Part of a small language model's weights: vocabulary 3895.
Each number is 128 + 24 x the weight over its row's rms, rounded and kept within 0 to 255. Layers, rows and columns count from 0. Numbers have three digits each. The size before them is the row's rms in percent of the matrix's.

# layer 2 MLP up, 1280x320, rms 0.181, rows 819-840, columns 256-319
100:105137156136102125139129140101117171088126171095110132112119120152137149099159096095124122121154085114126134100129126159128139133116140142129124075139151158109084148106095129171157118145175128
089:099139104152110146106158148123061074134131114133124129161128096109069134116154112115119098086112145142075157125155086139078084130121111160105141113117103068124180145133184119123119097109090128
101:131122107143140145105142136149125132100094164101168109072127135173141112121092158151163136176138137140156129106121164118106135155142093096148149130117154130146127128140147123154115101133142137
108:129121114140151121138126138129156110113110157117132107121130100164117157159118127150135105124129090091151113141100159134142156100137111137093115082152153135146150115163176114106123120122138112
099:108134123113159110168124138138141155144100154135122132130158110151118103123107093132139114130122128164138084064101127120116156129115155121136088106100137113165119083133127124139134124155105163
094:108119192123132133139121106170107154093127171079098134154157168150120113115125120105148114165107120110146155141128134130137131123087128161119086142160139096098130135115123148105127107131140130
112:109145160137111196116154142127140119119136136132115128134139103121113122134124138121137135119100120147132140162132109102134086126109072125158104108142135147134129124114121095125123115111150122
103:092191076128086117154109114122159145141080169146109113106137144178168142128124142123122121140126118120144122116074177156102103120139112149135105139129112132146144163102161141119129120161139105
096:100142104137108140138126098146130104151144111157121112123120117125090147120068152119120169106120145126138121120150148106125140119149141115079197123142161120126132136106130130149159087079111139
108:131162119082134113125094122181156188180110083161114108108119126133132112147087163093122162129175164134108119096144149102152150087085145094131112069155109148148081128147117163142153139124121107
101:129108114128158167137139140154101152176148135153154151152137126099103111113107124099115124173119128144110117108143180137118128106134107135103130105125148098163111089134105113104090147097118099
104:128134125143155161124124124133107121144177147120152135119083179138137140108109132096097156146115109132175123113097123118128155102132134121127172100137156115127147137170137094107120137091148155
099:128079164097139113120120136094130110157129080151148115125162125132127122109132135175125142118133129110095133137118094069143094122150138122123093119134110116083106128158110163151119094122159125
098:117102114141150130124095143118164142140157131143158143116101168126142148148145080115095182081122113124126145169113082107141107121162119140125137110130085147144119117139133131106108070146131156
095:115118119152161110137106121145168130123136111135119096121149156151143180091143096151132125115151113155167129163118138114109092122148117160178136153161135163124184158117102097108156131108164088
092:124150128126136123106142100105159137155168148107139170128150115116125148124103117091135122100102127174145079128114143154094137111099130154091129166086125135139129125113120119128151175089090173
105:100130144162113116122128114132107118156131123112167092128171120112162106103139144121105135127109101111152181166123160146136140110119110148136179128131131154135139132123115153141168135130146103
103:188129151111142148104146123103119100123138121100143137171123155121087129129143112173125108140114112139136165074117096130089144144101124119102102153136137132129133117140115107132090091071087164
097:116182145084104180125124150113145112112163141139078112138095091119153148123130103104120159130129115108153080109117117146083096152132088094147068137145154117165085141191107124125116156159108104
102:102135133082138122123105119101094155145165139165164156155089130105160127106114199126114106118153155119147090125108145121115130145080124100084127159124116099120113143127124130141086127117159096
096:088135115122106124124136084161165158148098107128168172174159153125133149110136140119184157122137107109119085103121138111137110201114099120162115124147116098120113103118112127118122090133114136
113:115129128122122147182145119114093130135129142150153112134147146092132122098104151131116155106144143110120135153116107131093103141177121093155095136120133106110144123137123127106126107126143088
# layer 2 MLP down (transposed), 1280x320, rms 0.0428, rows 819-839, columns 256-319
106:139149111103173170115132106166145137151128185088103123139123116135151119093161115129151110168112132141144137152147105116142113117096099153097133102110135132140141131111100127167162102154156142
091:128110082113133114086141129141129122128145161107113131158119126077134109144150116141064105073133123148128133167140122160083127129120110152120102146116111073146132169161149105126117122106118108
102:122127126109113144110139154117100132137078128112156099112124124180187136114074152154137125128157095145170116110130133150088088156120131096142166150167136154129135171099119109176130115137118121
102:103122125099149119091110180117124106119123119150169127103101082187105084148144154123094115140108141119122158120102145100180108147176129141111096116137172123104155093144161125134117124080104140
102:089137118150116119139090159109126162162122141114050159131142156145120117114118110127100106109160102172134137141164115110127136131075149125170082116081133102141099116117171135155128152163161127
089:146135150144151107086129125132152122127144156091119133126142135099083108147148124166130089141147081103122116115117130125131090119124101135114147096201121120126158169125078160082100106106101157
114:144155121139107163147099129144151145186128150154139150106145095175072151116152133137112137150131160147090106103132156125125098151119144129168124141146154161115149080104116123154111164151113132
100:090139107101123105132125127141093128181105102121163135144136128121121100158104091164147125112131144065126155135096114123107129123148109117110089117142137107135121149085161137104120162100137106
099:168107115078121089124127116198126131099113129097152131101124154109087121137168135117106173135132129111144134116122150101096179141096107129136165106131109121112097146118125157141138140142164133
101:105146129139146128118141156131078114127144103122113123123125140118109159144139183104128203123131159128154150131186121158157161150086104182134173109167129136118094148112132112119141080151122124
102:113137149141111129126120135097093153156135113106083119129145132134116133158151177112140106140103125163133147134111135129163135126140142147130114144146152101154143150136097112107171131125135138
105:141140144117100138131118129180113092145110140121095128121133101121178090125123140136171102098146106116149129150146154185126154158114168099147145060145138144134088118135135124160129148113095162
103:146090159186096111106148175087144146139106131195093138148086140124159111110149150128132150156161153110108116142147136169137085137119088128113113133074106109126117101122088111174101130099120158
096:117095140124147124104122098142217145134115116126121115060096121066130135151146090121086118117127134143158178177156099135088140121142106136121135138137116145141120142100105148100108089094180191
094:101084131113136085072147087119126099121122162137138142177130130104151101173135137154164107097132106168132132139122153135075091141152113133171095134124110135119163101127111159158150107140197164
088:124145120092131135148186128121161164061152130092115178112128151138107113114092118113120105094135120158107092118131171129111144105123138139136123134104113091168085108147115120147114145139121108
102:138132124149117092106132156085130115136110132122150132140148126104156126163167142146112135114142104110159141110115101136121130088121108133131147112113144105133132135100151128129156148077126126
100:153151108072113141106156124139105157118099126038072108126113085094140149156123119141138134116130123160127123118106121121130120159118130124118121095101128112151110124147103135135102151127127155
096:143119098114152119103142134151123116142157174119078097162089122107160138123135088127121140150150180110107133144117134147099084122158076129102124120176150091119097118168115159157081142129166082
103:124155161120127141122130104118100091129137140105130120129125109114146138118102190130108153103159132127135099142153159168157115161137101106132133125098106127133152189173138093122096120167137139
098:143139085124095104129110094102089112103149109156173156080122153076169134115100140089151124122149096104130087145131151156127138158127125142123118121114121113123140115117128129093123155117111171